Weights of a small GPT-style language model, trained from scratch on English Wikipedia.
Architecture: rotary positions, no biases in attention or MLP, untied embeddings, normalized queries and keys.
Training: 1198M tokens, 4571 steps.
Each number is 200 + 40 x the weight over its row's rms, rounded and kept within 0 to 999. Layers, rows and columns count from 0. The size before them is the row's rms in percent of the matrix's.

# layer 3 MLP down (transposed), 1344x512, rms 0.203, rows 456-492, columns 64-127
100,203,219,107,218,173,230,127,165,203,255,246,185,199,164,211,150,186,167,220,192,182,166,184,190,200,178,194,176,166,165,172,235,264,182,147,177,174,195,140,202,146,242,201,145,193,213,211,195,145,184,199,201,180,167,222,204,229,200,176,202,230,157,230,131
093,210,180,168,220,168,284,189,87,212,141,243,144,205,217,162,269,244,238,208,133,202,160,161,194,161,219,201,131,161,240,204,183,275,230,226,252,206,144,137,232,243,133,169,201,194,238,275,271,199,187,201,202,167,199,182,253,193,189,190,153,297,226,178,224
097,212,231,195,211,256,158,142,167,270,205,191,166,232,148,283,195,193,226,197,208,184,224,166,210,212,227,154,158,120,137,174,190,143,156,202,179,224,192,149,221,165,157,199,227,239,194,138,241,142,242,161,185,185,235,168,126,199,278,165,175,243,255,179,199
096,177,192,198,265,198,204,238,203,128,239,214,184,134,244,164,149,234,166,215,226,211,125,157,196,183,298,211,194,201,131,172,270,176,265,244,234,157,238,183,169,238,188,200,125,223,193,200,233,213,255,171,160,113,206,174,221,200,171,175,220,176,216,214,191
093,196,223,160,260,244,207,141,219,162,248,156,214,248,231,211,196,222,120,164,248,181,196,139,200,177,278,187,317,222,220,183,129,158,149,256,238,279,203,263,224,221,197,207,253,179,250,206,247,175,231,232,191,183,230,129,220,226,173,193,214,219,147,250,201
102,198,201,203,166,163,125,203,214,185,197,204,320,167,272,198,241,211,220,171,212,238,212,187,122,232,160,279,236,175,335,214,205,226,222,237,175,178,175,279,209,172,202,153,229,178,229,195,175,193,166,226,177,206,151,162,207,200,235,211,207,155,173,249,236
098,233,197,244,193,213,161,167,150,131,171,284,196,172,170,251,188,280,206,156,235,166,271,216,184,141,218,151,136,218,204,95,258,192,252,292,183,153,217,235,223,234,210,178,242,123,236,226,221,237,171,171,190,209,187,174,219,168,132,194,185,172,161,231,264
102,236,169,141,215,192,196,245,194,242,135,262,210,199,214,170,240,220,238,256,174,280,256,139,221,180,268,208,194,186,210,149,249,216,228,224,189,199,173,190,168,170,204,202,189,243,189,179,133,196,222,217,114,242,217,204,172,251,207,193,204,108,145,138,214
098,143,249,227,277,230,225,246,250,283,179,164,242,207,195,179,205,161,226,242,189,225,254,189,210,194,172,223,253,219,256,155,183,142,212,244,144,201,188,187,230,242,214,191,224,180,175,232,200,178,206,199,195,145,316,260,237,235,142,153,163,143,160,185,141
101,229,221,254,206,163,273,206,205,206,179,187,197,224,229,185,193,166,183,256,233,149,194,205,255,221,201,181,171,103,138,211,178,221,267,214,269,141,158,171,100,202,251,229,203,157,131,128,222,200,153,187,232,195,256,193,194,156,226,164,167,304,181,246,181
099,267,245,179,141,235,152,254,168,187,186,172,240,158,184,171,197,97,181,162,192,183,194,282,165,177,205,225,151,182,207,206,214,146,264,244,87,284,243,193,164,245,217,221,189,211,270,221,150,182,154,186,237,227,274,208,184,141,186,180,241,248,203,201,211
087,181,199,202,214,171,250,217,203,236,229,223,234,229,181,146,221,184,272,140,159,185,147,260,223,246,234,231,153,222,224,128,142,215,223,198,255,186,194,196,168,162,168,224,198,200,116,217,207,242,192,203,186,164,203,162,200,241,232,252,170,181,171,215,178
097,180,136,241,237,152,216,169,201,81,280,254,118,190,185,153,193,208,202,204,202,221,187,183,201,199,190,188,178,193,178,181,154,187,192,208,175,216,210,174,208,189,162,200,194,222,220,203,230,238,193,151,130,184,167,158,180,198,137,242,229,225,139,180,152
098,196,192,222,182,185,301,190,281,208,143,169,180,230,208,255,198,192,244,239,235,172,191,227,185,149,209,224,163,259,183,163,192,96,194,210,266,166,219,181,232,221,138,99,197,157,240,179,198,178,218,128,256,245,150,144,163,157,212,199,130,184,212,292,253
101,201,218,222,181,156,302,210,184,290,188,137,169,252,238,231,264,196,163,185,173,224,180,196,196,206,234,221,260,238,289,208,137,262,177,136,97,183,182,245,194,130,271,196,208,205,266,170,237,209,172,165,181,179,202,219,180,185,129,203,109,133,141,206,215
097,244,179,133,153,205,169,164,211,156,156,160,184,297,293,216,226,222,147,281,168,255,226,220,257,132,180,168,193,267,149,189,182,141,235,259,148,200,162,170,205,206,167,223,227,157,180,187,199,278,212,137,215,207,185,236,181,227,204,160,246,215,182,182,176
098,240,195,152,210,192,299,149,184,209,194,247,164,255,252,249,225,215,203,180,219,165,190,256,213,178,258,223,163,131,216,202,150,281,166,189,202,187,117,116,243,258,236,217,216,187,147,173,184,216,284,186,186,242,187,189,129,287,191,248,200,207,188,196,171
100,174,134,228,263,220,192,229,199,182,196,157,211,268,217,172,189,206,180,152,236,157,165,169,198,160,202,162,236,221,154,195,173,249,201,217,194,203,246,223,128,218,207,192,172,149,165,210,178,192,184,132,304,173,258,243,182,237,200,195,260,211,172,182,216
087,159,153,189,161,223,153,201,167,171,199,194,249,146,268,142,191,251,167,235,199,189,204,248,252,187,146,68,198,225,241,129,149,225,186,226,229,246,141,222,220,179,182,160,257,191,212,106,152,174,233,272,229,206,186,147,190,197,196,216,199,207,167,221,260
096,171,176,294,227,176,155,252,271,201,175,261,246,231,197,254,142,190,224,226,234,202,155,192,231,130,212,206,178,191,158,243,245,126,185,222,183,219,220,220,186,205,202,230,234,185,152,201,207,133,188,186,109,253,136,180,209,169,243,168,136,160,152,120,184
105,198,189,200,205,154,208,195,221,188,203,205,218,165,162,217,260,300,175,187,164,255,185,155,226,183,161,205,126,116,195,178,202,245,203,210,181,223,214,182,215,188,172,189,162,223,169,228,175,199,183,234,157,183,191,194,200,268,190,255,251,200,206,135,183
105,198,216,175,225,222,207,237,195,181,195,121,170,198,230,213,264,274,187,279,238,139,185,222,172,183,193,138,150,246,215,240,211,294,224,227,285,231,131,198,202,290,240,231,169,232,251,244,178,151,174,200,177,212,132,163,151,205,196,180,199,158,233,148,251
102,257,194,123,211,161,193,200,259,203,122,199,159,221,180,180,189,245,274,142,217,198,221,209,251,202,186,196,233,109,180,207,229,227,186,264,215,250,256,154,268,239,193,232,190,201,224,201,213,200,174,188,169,258,295,166,190,212,160,164,118,161,236,240,233
091,204,262,206,179,179,170,188,131,222,241,162,246,235,260,308,195,200,175,236,217,149,232,263,236,169,215,210,241,226,222,244,277,201,219,228,248,172,203,146,150,246,177,195,183,234,266,184,198,234,160,284,204,177,292,210,180,185,206,207,216,197,221,179,220
102,248,249,223,224,222,153,243,218,188,196,111,149,258,214,188,146,246,214,238,175,172,152,253,136,213,179,223,249,215,180,163,186,250,121,241,202,192,166,185,169,274,243,226,220,233,236,184,221,218,186,201,220,272,152,199,168,159,156,208,209,174,190,215,243
105,186,232,289,238,171,187,240,208,163,199,141,265,210,173,251,289,187,140,172,203,213,171,155,225,99,153,219,200,238,143,175,173,270,223,234,185,287,125,168,283,154,153,241,157,167,216,234,261,198,263,186,212,235,196,291,191,218,194,238,220,127,156,218,234
084,152,175,214,289,225,205,217,230,201,172,164,193,235,195,253,181,181,276,172,229,211,205,262,255,191,167,251,217,202,127,187,330,155,202,216,198,137,160,153,234,202,188,212,155,219,196,175,243,195,174,231,232,276,166,191,183,209,225,204,207,174,178,141,232
101,184,174,167,273,146,281,201,182,258,226,256,237,158,194,162,148,282,222,251,225,202,133,220,214,210,229,135,257,185,162,205,260,210,95,218,123,266,198,174,173,207,183,134,171,144,211,197,143,159,165,202,204,191,232,268,144,183,305,183,180,319,213,204,231
095,179,167,221,174,255,187,194,193,180,135,137,247,228,228,209,237,202,215,165,197,215,249,167,162,221,96,215,256,140,168,137,187,231,137,233,252,246,200,322,221,235,161,155,214,226,207,197,185,133,237,224,255,163,244,181,177,213,169,217,182,190,137,120,220
094,241,151,182,213,221,168,220,284,207,182,208,148,211,140,228,180,146,170,160,156,176,242,189,249,157,284,182,130,203,313,207,251,241,132,172,192,176,166,143,263,199,217,240,206,254,156,144,176,256,169,357,180,230,262,210,137,230,246,167,256,186,199,125,205
097,149,175,219,233,253,275,203,169,250,190,166,156,221,202,259,158,231,240,148,193,230,201,195,216,221,166,295,207,139,211,281,149,184,207,204,230,209,260,180,244,204,213,212,224,250,209,157,232,224,176,140,171,172,188,293,236,206,225,173,227,92,158,218,128
134,257,177,250,180,175,260,204,251,287,168,248,203,153,155,180,177,256,202,143,186,188,209,116,222,210,239,221,198,224,245,181,188,225,195,125,244,191,237,201,198,257,174,195,156,164,203,253,242,158,166,163,237,170,197,163,198,178,250,237,235,244,170,210,223
096,173,166,169,159,269,203,206,272,212,131,168,275,207,113,223,114,277,119,270,273,141,143,151,201,259,217,177,192,168,141,198,209,251,248,164,275,159,186,168,220,224,253,167,236,177,131,233,270,168,241,222,150,216,123,138,162,189,317,187,184,254,141,257,206
097,208,150,164,233,172,192,211,193,194,252,91,222,194,188,160,161,194,162,180,158,213,264,222,220,237,168,174,209,178,145,119,92,197,199,294,195,214,210,234,197,207,209,259,199,206,173,235,273,152,179,215,159,172,235,261,192,211,156,156,259,173,182,255,197
101,228,249,218,241,168,183,213,266,212,175,199,148,192,241,312,205,172,224,204,215,118,200,213,225,182,183,235,171,100,188,237,148,209,222,242,263,223,197,186,147,235,175,195,202,213,216,154,225,134,194,230,145,264,187,174,240,248,182,138,146,185,196,170,278
100,268,182,208,158,289,138,240,209,197,206,162,146,235,182,197,210,213,195,184,158,237,205,158,213,152,191,190,133,275,219,205,204,187,224,157,199,176,220,130,238,242,158,231,217,198,143,187,207,255,198,127,268,248,175,127,150,198,180,248,202,210,240,158,189
094,185,246,167,186,200,243,127,233,192,266,235,281,267,185,221,220,151,195,173,190,235,191,155,169,149,138,145,182,180,290,245,255,240,260,226,216,196,186,187,218,227,182,213,219,232,267,186,170,170,142,314,210,214,245,152,228,196,219,145,182,186,228,188,261
# layer 3 MLP gate, 1344x512, rms 0.288, rows 457-492, columns 64-127
094,255,218,213,211,144,171,170,183,235,285,135,185,199,213,150,126,161,197,215,178,229,148,213,219,226,286,239,153,117,170,185,179,181,174,234,192,123,256,179,152,175,238,252,211,180,277,167,255,229,238,231,187,192,171,144,175,186,199,170,131,147,207,242,183
094,267,188,213,207,227,149,166,204,237,251,147,167,158,194,195,199,185,178,137,239,211,175,142,196,200,149,268,186,175,164,228,182,196,263,232,229,151,178,174,120,233,193,128,154,141,229,186,199,202,205,209,164,188,239,168,186,170,128,204,244,169,278,297,195
096,149,160,246,237,220,216,139,292,210,209,249,239,209,188,217,278,212,235,163,206,214,218,219,188,229,193,200,213,263,173,245,208,122,226,181,196,226,169,210,182,189,219,257,192,162,166,227,238,227,176,239,167,281,201,158,141,224,192,232,175,228,170,227,130
094,173,240,169,211,219,270,243,165,246,195,142,187,151,197,196,153,234,238,215,185,230,165,161,175,209,150,194,219,152,249,285,226,204,227,250,189,171,192,290,204,187,183,236,245,222,246,191,238,221,162,198,209,231,187,195,159,269,231,237,195,209,222,177,251
094,263,203,194,204,155,324,216,233,204,154,120,159,207,222,178,196,198,187,200,177,193,183,261,296,155,234,184,216,189,151,144,186,198,244,144,201,192,238,170,224,205,204,213,210,220,270,216,202,173,234,157,300,175,207,173,185,199,247,162,254,230,167,224,168
089,218,250,128,177,244,242,198,276,221,174,177,135,237,187,164,205,233,164,188,182,211,216,183,162,189,227,249,163,232,208,136,199,198,211,129,226,171,183,207,214,209,114,246,229,243,185,232,214,218,147,171,227,189,194,207,258,201,189,168,174,147,192,221,175
099,150,177,244,192,256,172,133,132,160,201,139,206,192,191,178,100,236,173,203,312,197,194,208,163,217,196,228,196,249,247,210,200,265,178,160,209,157,177,154,265,137,235,191,213,274,171,248,177,179,209,186,258,249,233,236,274,266,163,248,207,224,204,248,182
104,202,150,146,163,156,175,275,235,188,229,209,216,188,118,206,197,239,147,226,222,263,249,202,153,174,172,222,247,168,234,169,204,204,221,257,273,202,168,259,144,261,200,193,232,127,201,201,264,210,146,182,177,260,190,251,243,277,189,168,198,217,217,204,185
107,177,197,219,130,275,195,190,163,209,196,235,218,170,191,175,253,294,248,213,168,128,192,182,187,197,170,249,202,202,242,223,169,121,132,177,193,225,178,218,231,179,166,169,209,182,165,216,201,208,101,230,259,187,165,306,185,194,242,172,160,207,195,223,194
094,259,192,209,223,222,231,218,168,212,220,183,248,228,181,181,217,203,229,220,143,276,162,214,238,245,167,232,180,271,172,223,200,198,180,189,186,167,188,184,135,183,261,180,230,148,204,113,143,180,168,187,102,219,230,240,176,139,80,283,159,180,237,202,271
093,213,154,187,231,199,209,235,265,264,173,255,210,184,199,203,210,235,180,155,198,159,209,205,242,235,209,160,212,150,198,158,186,253,232,276,185,143,187,196,152,289,200,277,249,202,241,208,258,206,187,135,200,180,178,187,129,248,200,161,175,197,215,140,208
097,227,182,223,220,264,237,224,191,262,169,146,189,164,258,207,231,150,170,172,253,135,185,249,246,200,273,167,269,197,176,261,222,259,185,228,212,188,186,279,178,264,222,169,124,246,171,208,234,147,190,248,192,318,230,164,197,214,223,131,259,306,157,209,250
090,238,193,196,138,322,189,213,244,193,219,245,216,207,158,215,199,179,203,218,240,212,179,196,237,187,224,286,169,221,129,166,282,172,165,175,222,183,173,159,199,210,184,191,250,242,224,149,186,150,196,198,213,288,184,188,222,224,218,214,255,211,157,169,202
095,185,208,226,232,157,132,192,201,186,161,227,174,181,196,198,170,162,231,127,223,227,197,207,171,163,221,181,147,218,159,308,179,209,211,133,172,210,206,248,253,174,288,204,203,181,180,186,200,245,186,234,165,184,208,188,165,141,172,201,149,221,230,184,160
098,192,233,236,187,232,204,237,209,167,209,253,241,222,244,239,250,261,170,148,203,125,201,215,151,259,207,236,207,141,265,276,205,123,215,191,148,159,224,154,219,197,262,262,263,216,317,129,174,191,212,233,152,239,181,196,224,204,158,241,179,179,216,148,183
093,296,156,162,173,148,155,195,194,200,159,135,205,216,125,239,196,254,177,198,184,192,164,251,209,144,156,171,208,188,217,225,191,184,201,70,250,184,232,156,225,219,190,195,257,214,211,200,125,205,165,179,207,210,161,317,173,217,271,194,235,153,163,251,149
100,230,129,163,186,205,207,184,201,185,211,223,248,110,153,196,196,240,205,218,153,259,166,206,234,150,214,207,181,274,208,199,173,139,176,155,176,251,188,238,191,264,227,235,156,161,237,158,165,195,275,227,153,183,164,211,196,204,111,177,138,233,204,198,201
098,247,233,203,205,324,271,191,215,232,221,234,111,239,176,157,221,149,297,178,185,190,264,219,99,216,173,214,135,207,185,219,346,149,129,219,229,203,267,283,230,194,124,254,178,155,220,291,255,185,205,208,233,152,226,214,147,209,193,260,240,186,178,189,203
100,189,198,175,169,224,270,165,291,257,269,177,188,155,197,129,213,158,202,188,212,199,209,260,198,244,207,151,222,198,233,140,252,203,198,187,229,228,233,206,237,215,170,198,187,229,234,212,252,237,167,195,185,228,155,134,184,230,220,178,299,192,249,198,166
105,196,230,270,225,229,157,169,250,285,195,164,174,167,237,188,194,193,203,173,184,174,247,208,229,241,205,176,162,222,188,182,141,173,213,179,171,141,151,199,238,167,149,193,139,218,184,200,147,158,155,156,162,248,213,264,208,260,122,155,171,201,243,159,233
101,298,215,258,262,235,154,177,214,234,175,215,246,186,181,184,183,148,215,202,219,213,219,216,176,146,214,192,162,196,185,196,172,178,213,134,116,117,199,200,267,129,195,262,171,249,119,161,199,204,220,222,182,227,256,177,249,229,247,132,265,276,235,240,186
094,124,198,186,207,158,246,183,219,209,168,179,291,146,194,247,132,228,132,214,170,192,147,170,189,269,243,235,224,205,170,172,210,198,193,197,127,291,147,145,229,178,237,139,236,174,154,163,210,167,191,156,158,256,160,193,205,218,213,164,154,167,187,176,163
095,223,158,184,171,190,199,160,216,291,171,249,246,183,251,271,203,245,235,197,205,231,163,188,179,189,186,217,225,204,225,199,192,212,188,167,197,228,213,167,216,239,208,138,260,122,159,197,190,190,262,264,169,173,205,153,159,203,205,146,290,107,170,252,250
101,169,133,188,162,311,252,133,217,165,131,278,255,161,177,193,212,74,160,224,191,200,165,143,242,147,208,170,163,165,221,211,177,201,218,138,223,220,178,233,254,209,191,173,159,303,197,191,179,265,128,221,186,190,220,138,240,214,165,204,137,179,102,231,206
100,195,215,182,230,148,173,200,234,198,231,165,206,175,229,258,152,243,189,137,177,152,206,179,247,229,233,223,235,126,205,186,160,171,211,154,273,235,110,216,245,179,302,218,251,242,169,167,162,245,211,267,179,179,198,135,218,234,140,154,223,259,198,166,233
101,144,204,193,236,233,242,237,224,226,156,180,173,180,231,215,130,191,245,171,223,180,162,282,271,178,226,271,199,179,164,169,248,153,187,181,205,157,211,163,208,227,169,186,62,209,186,143,224,235,200,224,252,250,181,139,223,153,177,199,188,190,131,170,242
101,239,200,265,184,242,174,131,158,170,207,251,194,182,216,223,231,175,221,215,310,197,235,181,218,172,203,179,200,181,156,175,125,188,170,147,173,169,228,185,123,144,177,211,184,154,205,165,209,206,210,221,213,184,152,196,175,240,131,122,172,199,197,169,193
092,258,137,156,235,196,268,214,249,199,150,254,157,255,160,171,244,206,194,283,159,213,203,186,200,196,165,185,193,223,301,128,161,236,256,191,174,189,213,163,150,271,301,219,196,202,190,173,214,195,212,254,126,162,188,170,225,192,269,197,197,175,177,218,206
095,240,189,189,253,118,229,107,233,214,176,176,148,288,208,220,229,210,194,199,244,270,287,194,177,180,198,193,241,208,251,211,210,166,188,224,233,123,206,216,185,207,252,189,211,263,179,135,256,294,202,230,195,231,282,197,117,221,231,238,232,240,196,174,185
101,152,228,217,96,147,207,134,232,213,177,234,168,225,219,250,185,125,230,150,173,230,293,190,211,243,202,249,177,123,237,238,208,167,233,210,168,192,286,167,210,201,260,224,199,174,268,219,193,194,133,194,168,216,133,212,187,227,233,227,172,206,221,173,173
077,222,157,101,199,200,207,164,209,166,168,226,281,183,204,258,225,184,192,247,189,231,138,219,174,253,198,225,211,154,227,196,175,142,181,145,222,239,151,243,248,174,208,218,215,88,228,245,241,183,207,174,171,207,162,212,268,187,244,211,210,223,162,171,216
098,198,161,160,188,259,146,218,192,190,186,268,209,197,228,184,172,165,221,224,261,168,208,229,197,177,204,150,254,140,181,183,148,275,206,197,178,197,194,239,181,188,171,215,230,215,150,176,165,167,207,158,221,148,273,189,166,144,255,121,199,190,222,201,209
095,293,193,167,166,209,198,196,200,224,234,192,160,194,219,189,218,243,253,210,198,209,208,154,215,190,170,222,138,224,196,196,200,144,187,196,191,173,182,115,141,169,192,170,160,309,194,185,220,208,103,202,205,131,267,232,179,191,251,245,164,277,247,271,177
102,208,153,182,163,115,172,211,185,203,201,168,167,217,182,281,181,209,227,193,205,228,230,244,173,259,183,203,133,235,217,198,257,219,226,145,209,192,117,157,167,182,239,211,211,144,181,167,180,191,138,252,183,216,202,191,202,203,205,239,167,184,155,145,109
097,181,107,243,175,192,169,235,135,149,193,175,193,161,214,184,180,227,216,222,212,250,180,175,231,268,238,211,182,269,268,138,224,178,286,234,186,206,171,118,187,212,205,186,264,233,177,159,188,224,232,171,250,199,151,139,203,179,245,162,217,154,242,192,238
097,179,203,111,177,227,239,242,218,190,210,230,186,173,142,155,254,261,187,195,233,235,220,184,182,209,216,184,222,211,159,154,188,103,264,243,219,217,227,176,200,214,211,258,224,142,213,188,141,221,142,200,227,190,140,220,127,254,150,199,200,249,168,197,141
# layer 3 MLP up, 1344x512, rms 0.303, rows 457-492, columns 64-127
096,249,232,178,194,200,147,225,144,225,258,177,196,283,179,168,130,188,188,166,198,199,194,141,167,247,242,232,158,171,198,256,218,151,147,214,202,246,269,223,233,262,158,299,203,123,215,230,229,210,192,219,247,199,202,193,239,175,215,178,174,222,209,189,150
100,254,183,205,212,221,139,191,173,204,213,181,207,177,207,254,282,119,269,139,271,105,146,221,228,234,162,248,263,136,122,186,97,166,172,222,186,168,178,160,142,243,269,263,227,169,173,142,183,170,229,127,162,208,216,194,208,205,154,171,174,266,192,209,162
099,238,179,194,255,216,176,217,184,201,217,142,207,197,280,163,243,233,164,171,169,221,165,146,217,143,246,233,195,266,146,159,224,245,271,159,232,135,211,165,180,239,220,161,218,199,258,241,141,207,174,198,170,115,251,227,266,229,194,100,237,243,206,248,173
094,175,184,276,191,205,243,172,275,222,183,166,146,169,186,252,150,184,230,250,169,219,149,231,279,189,221,135,234,228,163,232,180,232,270,203,196,110,199,210,154,226,221,194,140,200,171,237,147,225,235,240,151,312,165,249,203,177,187,219,164,196,165,197,171
096,191,172,170,165,198,209,233,134,197,197,183,216,134,258,155,204,222,136,251,162,268,183,221,208,141,138,229,216,222,134,193,72,183,232,235,224,214,182,215,191,295,246,189,221,253,228,220,230,207,208,112,166,187,199,192,296,159,215,213,133,175,188,135,148
097,230,148,164,207,180,236,235,209,196,192,190,213,217,191,269,168,182,221,225,181,218,173,196,214,221,76,171,136,247,222,241,183,218,196,219,174,245,191,177,221,185,211,171,185,193,257,237,334,163,161,250,180,153,213,177,214,153,217,215,207,250,190,229,252
099,228,241,272,165,138,128,235,240,259,170,231,147,230,274,129,248,237,220,152,222,141,144,244,209,201,239,212,168,233,227,230,188,156,236,194,145,149,232,258,245,186,184,162,179,243,214,210,187,169,247,182,170,213,167,214,122,198,251,217,129,257,236,146,206
102,215,157,131,107,254,187,210,228,257,214,185,253,262,212,245,175,155,240,177,144,246,229,186,183,227,254,126,236,232,233,180,176,250,234,194,248,200,200,212,224,181,160,287,169,139,216,216,112,140,205,206,227,229,243,130,343,221,219,201,181,160,155,170,246
112,203,183,191,163,217,187,143,245,144,261,180,193,224,200,259,191,207,198,184,170,214,180,174,195,213,227,201,258,159,250,196,240,138,215,254,211,182,213,235,158,199,221,159,166,246,235,204,193,233,227,190,204,211,223,185,221,270,178,220,193,175,204,193,206
095,159,212,140,87,209,160,214,228,85,114,220,205,207,146,192,226,230,196,216,129,188,214,199,196,205,234,238,151,140,159,209,180,176,228,169,137,234,156,228,196,253,254,234,188,194,213,147,139,169,103,171,249,79,220,173,238,226,234,193,200,263,186,181,291
096,227,212,176,202,197,132,167,126,111,276,188,202,194,222,188,164,219,206,240,233,125,286,115,163,300,159,274,214,141,238,235,264,181,203,203,238,251,208,173,200,186,206,184,164,152,241,268,206,253,86,208,227,211,168,166,179,152,171,123,228,214,179,203,154
099,116,173,202,253,201,195,192,144,222,213,205,211,212,240,197,195,239,221,231,200,193,162,188,158,230,256,135,232,122,184,157,176,178,271,209,148,242,172,211,207,181,153,184,229,219,184,195,188,194,213,149,203,246,140,175,173,168,241,191,226,217,134,203,219
098,206,215,194,270,166,115,154,159,220,248,305,140,143,215,220,205,183,140,256,274,183,261,141,198,254,254,163,222,200,215,117,104,209,220,196,293,275,213,206,176,202,294,272,178,148,199,121,221,214,245,230,196,141,149,207,163,190,192,172,212,239,171,204,140
094,235,237,226,258,179,204,193,148,192,209,228,158,235,225,104,179,205,224,229,121,201,228,149,236,127,257,206,290,197,271,196,205,204,209,217,207,178,204,291,208,164,178,261,111,252,126,153,168,132,248,169,155,158,175,251,216,130,259,185,219,147,224,169,177
098,178,226,183,150,160,211,191,264,124,227,219,190,177,118,165,259,172,186,191,215,229,178,262,265,181,173,146,276,212,213,165,203,175,217,237,217,222,198,192,190,222,279,165,206,209,195,144,229,195,196,143,237,118,123,183,200,145,178,169,209,279,226,265,201
103,240,212,122,174,165,176,206,257,196,195,163,213,288,193,224,212,191,216,158,221,281,139,262,228,232,205,173,237,221,164,209,189,161,203,168,194,192,321,193,170,210,223,229,214,218,173,107,179,245,163,219,89,157,147,249,225,265,200,195,188,194,170,182,168
092,142,117,223,240,222,222,214,228,112,198,146,192,172,178,183,156,265,175,244,192,199,147,227,191,198,254,186,186,207,183,212,176,257,180,234,154,220,181,166,193,200,243,194,246,96,229,181,291,196,227,156,208,185,172,245,160,211,218,129,211,197,131,188,165
093,260,242,154,216,243,222,231,195,169,221,209,177,194,218,206,182,173,250,137,157,157,206,197,162,234,178,233,180,223,212,268,193,191,131,92,175,199,241,249,211,182,203,204,157,205,184,241,175,156,164,199,232,142,206,254,219,162,180,203,227,131,213,241,210
105,200,119,192,179,228,246,244,214,162,189,148,145,227,164,291,169,188,230,194,221,241,197,177,184,190,203,209,218,265,222,210,218,116,210,162,196,214,155,229,251,209,216,187,206,152,196,193,146,280,201,269,278,189,253,218,163,246,173,150,181,210,236,225,218
107,255,237,150,211,228,130,242,139,197,188,236,177,209,205,252,177,159,202,182,262,205,251,174,236,128,176,256,200,132,234,215,234,193,189,285,209,202,208,166,266,257,186,186,228,231,210,220,220,203,166,148,272,167,207,168,121,176,210,126,209,183,196,179,270
102,111,182,158,180,198,191,187,267,310,244,237,193,167,148,229,275,189,288,178,221,140,205,106,241,226,149,205,235,207,131,236,176,201,190,244,121,231,172,211,222,280,202,201,146,217,194,227,207,163,196,165,223,170,176,139,204,123,211,206,309,229,180,211,156
110,214,275,192,221,217,99,191,167,191,260,148,207,195,248,256,182,174,201,157,229,116,198,196,218,221,200,194,189,204,227,211,200,141,202,181,230,229,169,256,205,166,191,243,219,232,160,220,228,226,259,218,215,169,209,222,162,195,169,279,156,205,201,192,241
098,242,178,273,145,171,175,210,279,179,189,217,171,171,199,218,186,186,151,235,196,176,174,175,194,162,136,241,221,207,217,187,163,191,219,205,163,243,200,210,256,193,218,196,270,130,168,151,167,214,176,188,232,162,152,176,128,190,221,198,269,58,122,262,193
095,176,170,219,139,204,114,233,235,184,202,245,133,204,201,202,215,215,241,190,195,204,173,271,210,167,170,199,239,228,138,186,160,215,206,194,145,272,152,193,233,212,161,256,200,105,213,176,204,250,212,180,252,216,183,226,195,151,202,235,192,141,165,163,121
091,145,99,199,221,184,174,221,164,203,176,152,207,146,246,205,194,213,171,233,224,149,169,196,217,255,205,163,216,219,128,182,202,154,221,178,199,214,215,230,190,239,171,217,208,219,177,256,233,191,175,203,222,171,184,204,297,189,228,139,224,225,219,183,236
104,207,108,189,187,117,219,237,239,198,257,253,217,155,157,216,197,254,200,211,187,139,203,90,106,208,229,170,197,246,272,166,115,254,195,250,234,206,181,179,214,205,257,151,279,229,189,200,161,156,204,212,145,164,212,210,168,240,186,225,268,218,193,225,187
097,161,184,187,263,157,175,210,164,163,265,134,149,195,182,80,149,229,161,177,144,194,171,253,162,204,213,209,147,160,265,280,191,188,150,86,180,230,224,149,238,193,188,155,222,229,231,225,116,194,173,139,234,200,207,183,148,142,200,206,134,256,218,223,237
100,198,181,171,199,117,107,145,218,184,243,261,242,171,208,165,238,243,238,226,197,170,159,202,251,199,174,168,129,175,247,157,231,163,195,170,154,228,190,206,142,192,221,208,186,181,152,196,156,151,225,237,225,216,218,169,212,254,209,220,192,223,204,117,158
094,147,128,187,243,118,227,182,181,223,290,189,192,160,192,242,146,170,179,164,246,200,96,221,168,218,217,177,153,221,179,235,210,265,194,178,199,210,177,223,125,138,183,230,231,188,178,205,221,192,237,222,91,238,214,165,229,209,166,164,194,270,255,180,150
101,216,193,230,164,214,185,237,277,219,268,208,132,160,199,228,194,273,169,182,188,203,205,240,199,181,237,190,181,106,288,233,153,248,214,125,238,166,277,182,215,168,220,244,203,195,117,164,189,264,253,179,171,175,203,220,219,196,172,179,206,175,218,239,178
134,163,195,185,196,250,240,190,264,190,184,180,242,162,245,258,202,217,213,230,197,173,189,176,259,226,298,125,227,156,281,204,212,220,302,151,231,206,181,220,193,208,193,195,175,199,144,297,234,239,168,167,244,202,60,216,137,159,189,223,155,183,184,194,239
102,233,125,221,235,159,148,252,187,161,234,230,262,205,170,189,222,242,174,238,208,193,191,247,183,145,229,224,210,172,178,293,220,211,223,285,203,197,216,293,192,205,151,243,210,265,188,183,204,172,227,266,244,145,216,238,217,116,182,232,176,162,247,218,267
090,201,285,190,172,199,213,250,183,168,201,179,178,200,147,221,150,261,106,224,202,258,202,270,217,177,248,274,243,262,156,157,142,157,198,186,266,124,161,154,114,159,265,165,195,170,273,195,219,241,222,188,152,177,293,202,203,208,249,257,205,166,142,203,217
103,255,237,209,223,213,237,237,223,129,169,154,168,174,198,166,186,213,196,108,233,178,199,133,221,112,224,162,217,218,127,250,275,203,196,318,200,131,195,196,239,140,178,142,172,223,222,227,177,261,276,215,155,177,204,206,196,189,154,200,216,155,236,277,183
095,201,217,209,237,152,197,83,160,249,171,184,199,152,291,215,212,187,205,199,107,217,226,215,200,163,153,168,229,159,157,242,196,243,206,160,157,189,252,185,145,185,150,164,223,133,212,272,228,167,237,202,108,241,208,217,195,200,119,191,187,253,228,184,226
104,189,218,195,238,226,201,168,174,207,195,222,242,162,144,161,201,186,238,234,229,218,165,201,162,187,178,220,195,215,228,295,240,178,200,261,202,213,267,192,128,255,244,176,204,234,212,144,274,147,206,168,181,283,130,145,217,188,181,208,204,178,162,192,218